config.yaml
num_key_value_heads: 9
norm_eps: 1e-05
attn_scale: 0.125
init_std_o: 0.00607
Each number is 128 + 24 x the weight over its row's rms, rounded and kept within 0 to 255. Layers, rows and columns count from 0. The size above them is the row's rms in percent of the matrix's.

# layer 6 MLP down (transposed), 2304x576, rms 0.0603, rows 605-629, columns 64-127
size [ 97 102  94 103 128 100 102 102 105  88  93 112 101  94  97 102 103  97 104 101 101  96 103 101  98]
[[ 81 111 106 103 127 128 149 128 138  76  77 124 143 138 130 111 122 121 135  98 159 143  88 108 110 140 123 109 109 154 160 154 138 142  99 137 128 143 117 102 103 132 140  92 150 160 117 103 120 130 171 127 147 142 138 143 119 129 134 170 136 107 140  90]
 [115 134 173 157 151  90 105 152 100 117 121 133  94 130 112 130 100 132 110 126 101 138 153 103 103 120 120 122 113 159 148 128 150 119  87 107 139 113 118 130 112 113 122 125 153 137 140 113 149 144  89 140 120 175 131 162 111 124 133 141 173 102 170 128]
 [ 91 144 121  87 125  84 146 125  92 109 100 121 140 126  96 137 148 134  85 102 107 140 123 142 101 102 172 128 144 102 135  86 151 111 127 120 124 136 169 151 150 130 177 127 103 154 138 159  86 121 126 168 193 103  96 150 144 141 123 109 150 126 162 114]
 [123 122 140 122 111 172 102 132 117 141 131 119 136  92 138 110 119 131 101 102  95 127 120 137 106 108 143 124 120 114 129 155 113 142  85 166  91 131 126 162 131 135 145 189 147  99 138 140 102 128 192 104 134 104 118 120 118 109 117 143 123 128 153 144]
 [131 116 105 118 125 151 108 139 145 124 137 124 155 126 136 116 137 126 152 111 131 142 156 121 129 140 110 124 160 137 148 148 109 117 132 128 106 124 122 130 127 136 116 127 118 143 144 119 145 125 105 134 142 114 125 127 133 136 153 136 152 152 128 121]
 [148 128 117  93 179 101 162 139  99 113 120 143 119 160 154 155 111 129  97 140 144 166 137 136 140  97 111 118 111 131 110 132 119  86 117 144 107 136 103 106  95 102 107 169 135 140 140  76 114 133 140 129  97 161 142 135 105 123 161  82 133 124 163 109]
 [141 116 160 145 152 122 137 127 126 154 122 110 132 133 164 115 151  91 164 106 115 112 136  87  82 111 153 128 179 137 150 138 162 120  75 131 130  90 131 145 120 126 154 169  89 122 159 151 129 123 155 115  98 117 145 127 161  75 110 114 100  80 119 117]
 [137 136  89 117 106 113 139 172 150 170  86 136 126 124 149  96 131 140 118  77  96 171 126 113 107 132 124  86 152 143 117 108 125 149 171 129 117 148 144 108 140 133 153 111  74 144 122 127 112 127 155  81 131  90 159  82 150 114 118 153 131 122 151 101]
 [112 117 164 132 142 157 111 131 104 137 124 149 113 171 156 178 124 134  77 150 118 101 111 130 126 115 146 135 118 101 172  85  99 131 125 164 136 166 124 117  85  88 102 120 130 112 135 131 117 109 153 119 120 152 150 113  96 141  91 175 142  71 157 150]
 [144 136 140 107 173 127 160 158 145 132 108 103 128  88 142 122 169 143 122 140 136 114 175 109 137 145 122 137 125 119 130 118 104 145  94 103 135 155  76  89  92  94 130 158 117 125 140  96 129 152 124 109 151 150  96 160 129 146 122 105 130 124 140 108]
 [ 86 138 114 142  89 135 154 135 144 154 114 185 143 110 120 122 154  87 151 143 129 114  83 226  88 168 103 175 125  94 109 113 134 119 167 139 143 128 160 129 160 154 118 117  87 164 180 137 118 126  96 113  92 113 161 116 125  99 140 149 125 155  89 170]
 [133 170 142 124 106  92  96 104 139 119  96 147 144 171 146 128 105 131 134 118 151 129 125 102 163 139 127 115 146 145 135 141 100 127 146 104  95 119 134 150 170 135 115 166 158 140 122 211 108  79 138 158  97  88 151 103 125  79 124 152 132 119 143 177]
 [176 128 109 127 177 120 135  99 105 127 115  91 112  80 172 110 145 144 118 120 120 134 119  84 134 141 114 170 148 134 143 136 165 121 106 110 111  91 135 102 109 145 126 167  82 151  85 120 154 105  98 121 128  98 137 123 161 191 156 107  98 137 134 116]
 [137  93 158 132  98 141 159 109 160 138 136 129  99  76  98 105  82 143 101 168 132  95 128 193 137 174 134 151 158 162 161 131 130 119  93 146 122 160 133 123 120 122 133 138 147 155  85  96 119 154 128 133  88  95 148 102 178 141 132 128 115 152 135 142]
 [102 125 135 105 129 134 136 124 115 170 130  93 144 176 150  96 131 145 133 160 124 124 104 118 112 113 115 130 100 123  99 106 149 128 128 122 153 170 121 138 135 142 112 149 110 173 151 124 124 128 101 157  59 156 125 170 117 127 150 108 141 127 120  95]
 [ 82 161 154 111 131 153 161 128 107 158 157 150 126 100 128 111 160 136 136 116 113 107 108 165  98  97 102 134 104  98 154 145 151 139  96 135 197  92 179 124 124 158 132 194 116 161 115 156 114 170 114 127 158  98 138  90 135 157 115 118 107 161 130 168]
 [144 148 141  81 132  57 152 146  96 149 157 117 127 109 114 137 140 167  88  80  90 143 125 107 113 153 114 121 138 132 125 109 122 165 140 170 108 140  95 131  99 114 114 133 128 117  57 135 120 129 103 133 113  93  88 123 118 152  87 108 188 106 104 132]
 [152 116 188 108 147 112 140 163 120 129 135 105 120 145 106 172 147 135 144 150  87 149  91 118  66 148  98 109 105 143 103 117 118  91 105 117 156 120 110 125 105  88 133 111 129 106 140 137 105 116 139 123 134 144 120 126  96 115  96 135 138 135 135 132]
 [145 147 150 105 125 123 148 127 145 134 143 129 130 149 133  93 110 145  58  97 156 164 171  62 134 178 152 123 121 127 132  93 112 115 143 143 109 150 152 136  86 170 133 146  99 104 152  94 132 122 132 118 109 138 150 155 100 113 186 168 107 124 111  97]
 [ 98 133 155 153  97 150 125 139 137  80 140 109 158 176 124 157 116 148 150 130 115 164 159 145 144 132 159 123 117 110 139  98 110  82 137 135 136 119 109  97 147 131 107 144 169 167  60 118 143 160 110 134 154 153 105 107 119 132  94 160 141  96  96 120]
 [133 110  98 124 168 152 118 127 139  94 126 136 105 152 110 151 141 109 108 136 141 137 142 116 151 135  84  98 123  93  90 123 147 148 114  97 150 148 157 162 166 144 145 154 122 130 143 100 108 138 145 126 149  79 186 109 125 109 123 140 101 162 157 125]
 [118 102 133 123 124 144 137 126 168 126 105 103 127 138 155 126 131 159 151 155 142 109 106 103 143 107 112 138 109 138 133 111 124 187 160  98 141 125 130  90  94 126 143 169 130 118 129 108 137 115 139 155  98 106 103 120  90 122 110 128 130 120 151 114]
 [131 146 119  95  91 140 109 127 119 132 104 100 142 145 170 165 107 149 113 108 149 102  93 110 168  88 147 109 134 134 110 123 150 127 138 172 145  77 118 159  71 103 135 114 151 103 111 163 103 140 165 117 171 133 121 142  86 138 143 130 146 118 129 128]
 [159 136 140 113 141 174 153  99 128 123 112 141 172  92 106 153 109 127 135  98 102 119 116 117 114 186 155 138 188 134 156 139 127  92 139 108  98 116 102 110 126 114 119 138  99 143 168 166 163 142 168  94 131 108 166  92 135 162 131 143 142 140 136  84]
 [124  91 137 117 144 133 117 160 148 154 134 164 139 141 111 145 148 143 119  57 169 165 114 123 104 119 113  95  90 135 109 114 139 166 162 155 148 130 126 145  89 162 103 116 124 129 106 140 104 117 126 100 150  99 111 102 100 174 182 142 171 122 141 151]]
# layer 6 MLP up, 2304x576, rms 0.0452, rows 606-629, columns 64-127
size [102  98 100 121  99  97 101  96  93  95 112  99  95 100  96 105 101 106 102  97  94 106  99  99]
[[116 163 112 129 140 186 114  97 133 123 119  82 172 161  97 123 142 142 142 178 132 121 108 150 147 127 145 117 110 125 120 126 145 131 155 101 153 136 111  94 146 128 113 164  86  96 148 111 135  83 153 123  95 120 128 162 158 149 120 122 135 138 129  94]
 [ 90 135 120  81 146 161  77 152 141 116 117  85 134 137 117 136 138 134 155 165 103 102 137 142 125 122 138 148 115 122 137 148 113 124 108 128 146 109 149 145 129 143  81  94 109 116 143 140 166 124 152 118 153 117 131 146 137 141 103 124 141 137 111 155]
 [ 86  96  78 101 118 114 136 114 108 140 125 160 149 148 153 157 121 112 183 153  77 120 123 139 136 118 152 101 128 115 124 132 143 104 115 165 145 136 124 152 136 141 132 157 126  96 167 141 101 127  77 147 103 142 130 116 143 179 107 141  85 102 124  99]
 [117 109 124 113 167 175  95 135 170 130 151  95 110 122 125 111 126 112 161 117 100 142 125 159 126 102 140 146 109 171 102 134 130 167 105 158 112 145 118 117 156 132 120 132 147 111 149 115 134  83 155 191 120 102  79 138 127 121 126 157 131 119 172 138]
 [144 173 106 125 124 146 139 153  82 130 132 120 123 107 154  81 156 129 161 110 149  95 125 105 134 146 130 136 123  96 151 143 100 121 122 118 143 130 148  97 138 131 122 118 102 130 160 102 141 117 123 127 142 120  94 108 141 116  81 112 125 117 119 112]
 [110 135 122 161 130 152 162 156 101 172 137 140 119  99 145 167 108 135 102 138 157 114 153 136 120 106 113 164 138 170 128 153 116 113 128 132 128 174 157 179 134 112 131 117 153 101 117 130 105  93  91 167 120 108 138 171 107 120 134 141 132 106 138 142]
 [134 171 130  98 131 160 134 142 126  90 136 117 120 151 118  95 104 149 116  96 111  86 104 119  96 153 156 116 127 114 136 150 138 129 162 147 136 128  97 137 117 148 101 130 113 128 169 128 141 116 117  86 138 120 101  97 138 151 135  81  78 118 139 117]
 [132 180 152 136  86 157 149 185 138 164 134 102 157 125 161 129 166 126  81 157 157 164 131 129 121 119 131 144 109 104 151  77 105 152  96 135 139 185 139 108 130 124 140 139 128  97 116 124 110 127  97 118 137  95 102 134 185 146  90 157 128  99 122 135]
 [157 141 130 120 162 125 136  92 174 130 130 113 117  96  95 132 100 154 116 136 128 103 185 159 134  82 138 152  92  89  93 133 125 156  60 102 133 110 152  85 128 116 113 142 129 174  95 139 133  94 158 124 118 146 132 191 147 182 109 135 130 134 110 102]
 [149 122 140 123 136 125 133 174 116 145 142 123 139 131 156 132 149 127 137  61 131 155 143 103 181 134 141 143 154 129 144 153 130 139 139 120 106 136 100 153 154 113 114 178 143 113 162 115 112 124 139 152 167 145 100 172 136 129  81 153  99 155 128 117]
 [ 75 125 130 145 119 158 133 119 103 134 113 120 105 131 188  76 120 119 156  89 129 117 133  98 138  82 158 158 121  95 141 171 126 128 155 119 132 119 151 144 119 110 149 110 113 108 127 131 145 124 133 179 120 123 105 108 144 129 151 110 129 113 120 114]
 [113 165  86 121 108 143 100 108 131 125 127 173 143 141 125 112 182 193 211 136 139  99 128 154 137 145 127 101 115  96 111 116  86 164 121 119 137 171 110 140 139 144 120 118 174 115 182 116 139 125 110 167 111 122 127 161 124 106 119 200 142 121 136  82]
 [152 125 114 142 119 104 134 125 115 142 108 159  73 104 164 113 131 111 131 117 132 126 128 160 140  96 111 156 127 150 132 136 134 123 103 109 157 116 145 125 112 122 174 136 102  89 103  66 122 138 111  90 116 143 128 110 108 146 138 142 108 115  88 167]
 [108 161 114 126 110  94 122 149 122 117 161 150 132 130 106 164 160 112 140 138 138 115 118 143 121  97 155  91 113 150 108 134  89 115 131 126 122 130 107 107  91  98 107 121 109 124 161  99 111  99  86 157 141 118  87 130  98  71 117 159 113 105 135  98]
 [168 161 167 145 140 149 131 142 111  96 170 173 143 125 126 143 143 169 151 126  51  87 161 163 121 125 155  67 146 139 144 143 159 107 141 157 128 156  96 116 172 148 108 116 138  89 168 152  81 112  97 156 137 136 140 101 137 115  68 101 127 109  84 145]
 [164 117 159 137 109 134 125 132 157 125 150 150 160 108  98 109 121 107 133 149 149 131 124 107 136 128 135 147 130 106 152 139 148  96 112  97 164 106 137 105 153 148 139 115 126 139 115 142 140 193 139 116 120 102  96 106 138 139 121  92 143 146 189 153]
 [140 104 126 135 140 174 138  84 163  96 147 137 129 149 150 106  85 141  94 137 110 131 164 117  91 127 134 159  94 114 149 122 114 151 172 136 159 151 130 155 160 150  90  87 139 147 123  85 122 128  83 108 109 134 138 126 145 120 185 135 110 126 140 165]
 [129 141 106 140 107 136  92 136  96 121 150 141 144 155 140 154 157 126  94  98 100 129 156 143 112 116 157 155 136 143 115 158 114 101 134 151 109 151 116 126 165 117 133 110 114 124 125 141 124 128 117 113 138 132 155 144 159 138 120 126 124 139  88 154]
 [120 118  75 174 100 124  93 152 118 134  96 147 128 135 146 163 160 127 125 121 155 132 111 134 128 159  96 144 116 141 160 155  97 160 151 106 134 117 106 133 122 151  86 116 126 109 140 144  99 140  87 127 138 103 123 119 160 109 131 109  87 159 169  99]
 [149 139  98  99 133 149 128 132 124  91 118 147 106 120 101 135 141 108 159 131 144 145 114 140 131 151 154 110 154  94  91 104 120 122 138 133  77 148 154 117 144 117 100 107  70 105 151 123 155 149 120 115  99 104 100 152 147 152 127 145 150 160 129 144]
 [186 113 165 124  99 127 129 111 116  86 107 158 152 209 145 134 111 129 143 153 136 137 130 135 119 112 124 108 115 105  82 116 128 124 159 149 130 122 169 116 106 151 169 162 145  81 142 140 151 120 133 134 166  87 119 147 170 134 101 144 129 135 119  96]
 [107 122 124 124 112 135 126 124 111 143 100 196 114 115 145 167 123 162 143 168 118 145  81 160 116 140 116 101 153 113 106 160 139 158 145 182 128 128 128 123 123 116 154  96 100 108 124 138 140 108 117 137 154 139 115 147 146 158 113 131  90 124 103 152]
 [164 155 106 140 117 142 128 178 108 108 103 144 163 121 113 188 127 122 130 133 151 186 112 121 138 135 144 172 128  90 129 105 143  76 113 176 146 138 152 145 116 110 116 143 129  93 163 106 133 112 113 154 137  99 139 126 124 105 127 136 141 122 153 148]
 [175 142 129 112 168 160 123 170 137 141  99 152 159 150 126 149 122 100 135 118 120 117 152 141 185 137 163 159 104 128 154 158 140 121 139 140 126 136 135 116 124 135  83 130 128 126 128 136 124 111 172  93 116  96 134 114 189  97 135 128 139  99 132 157]]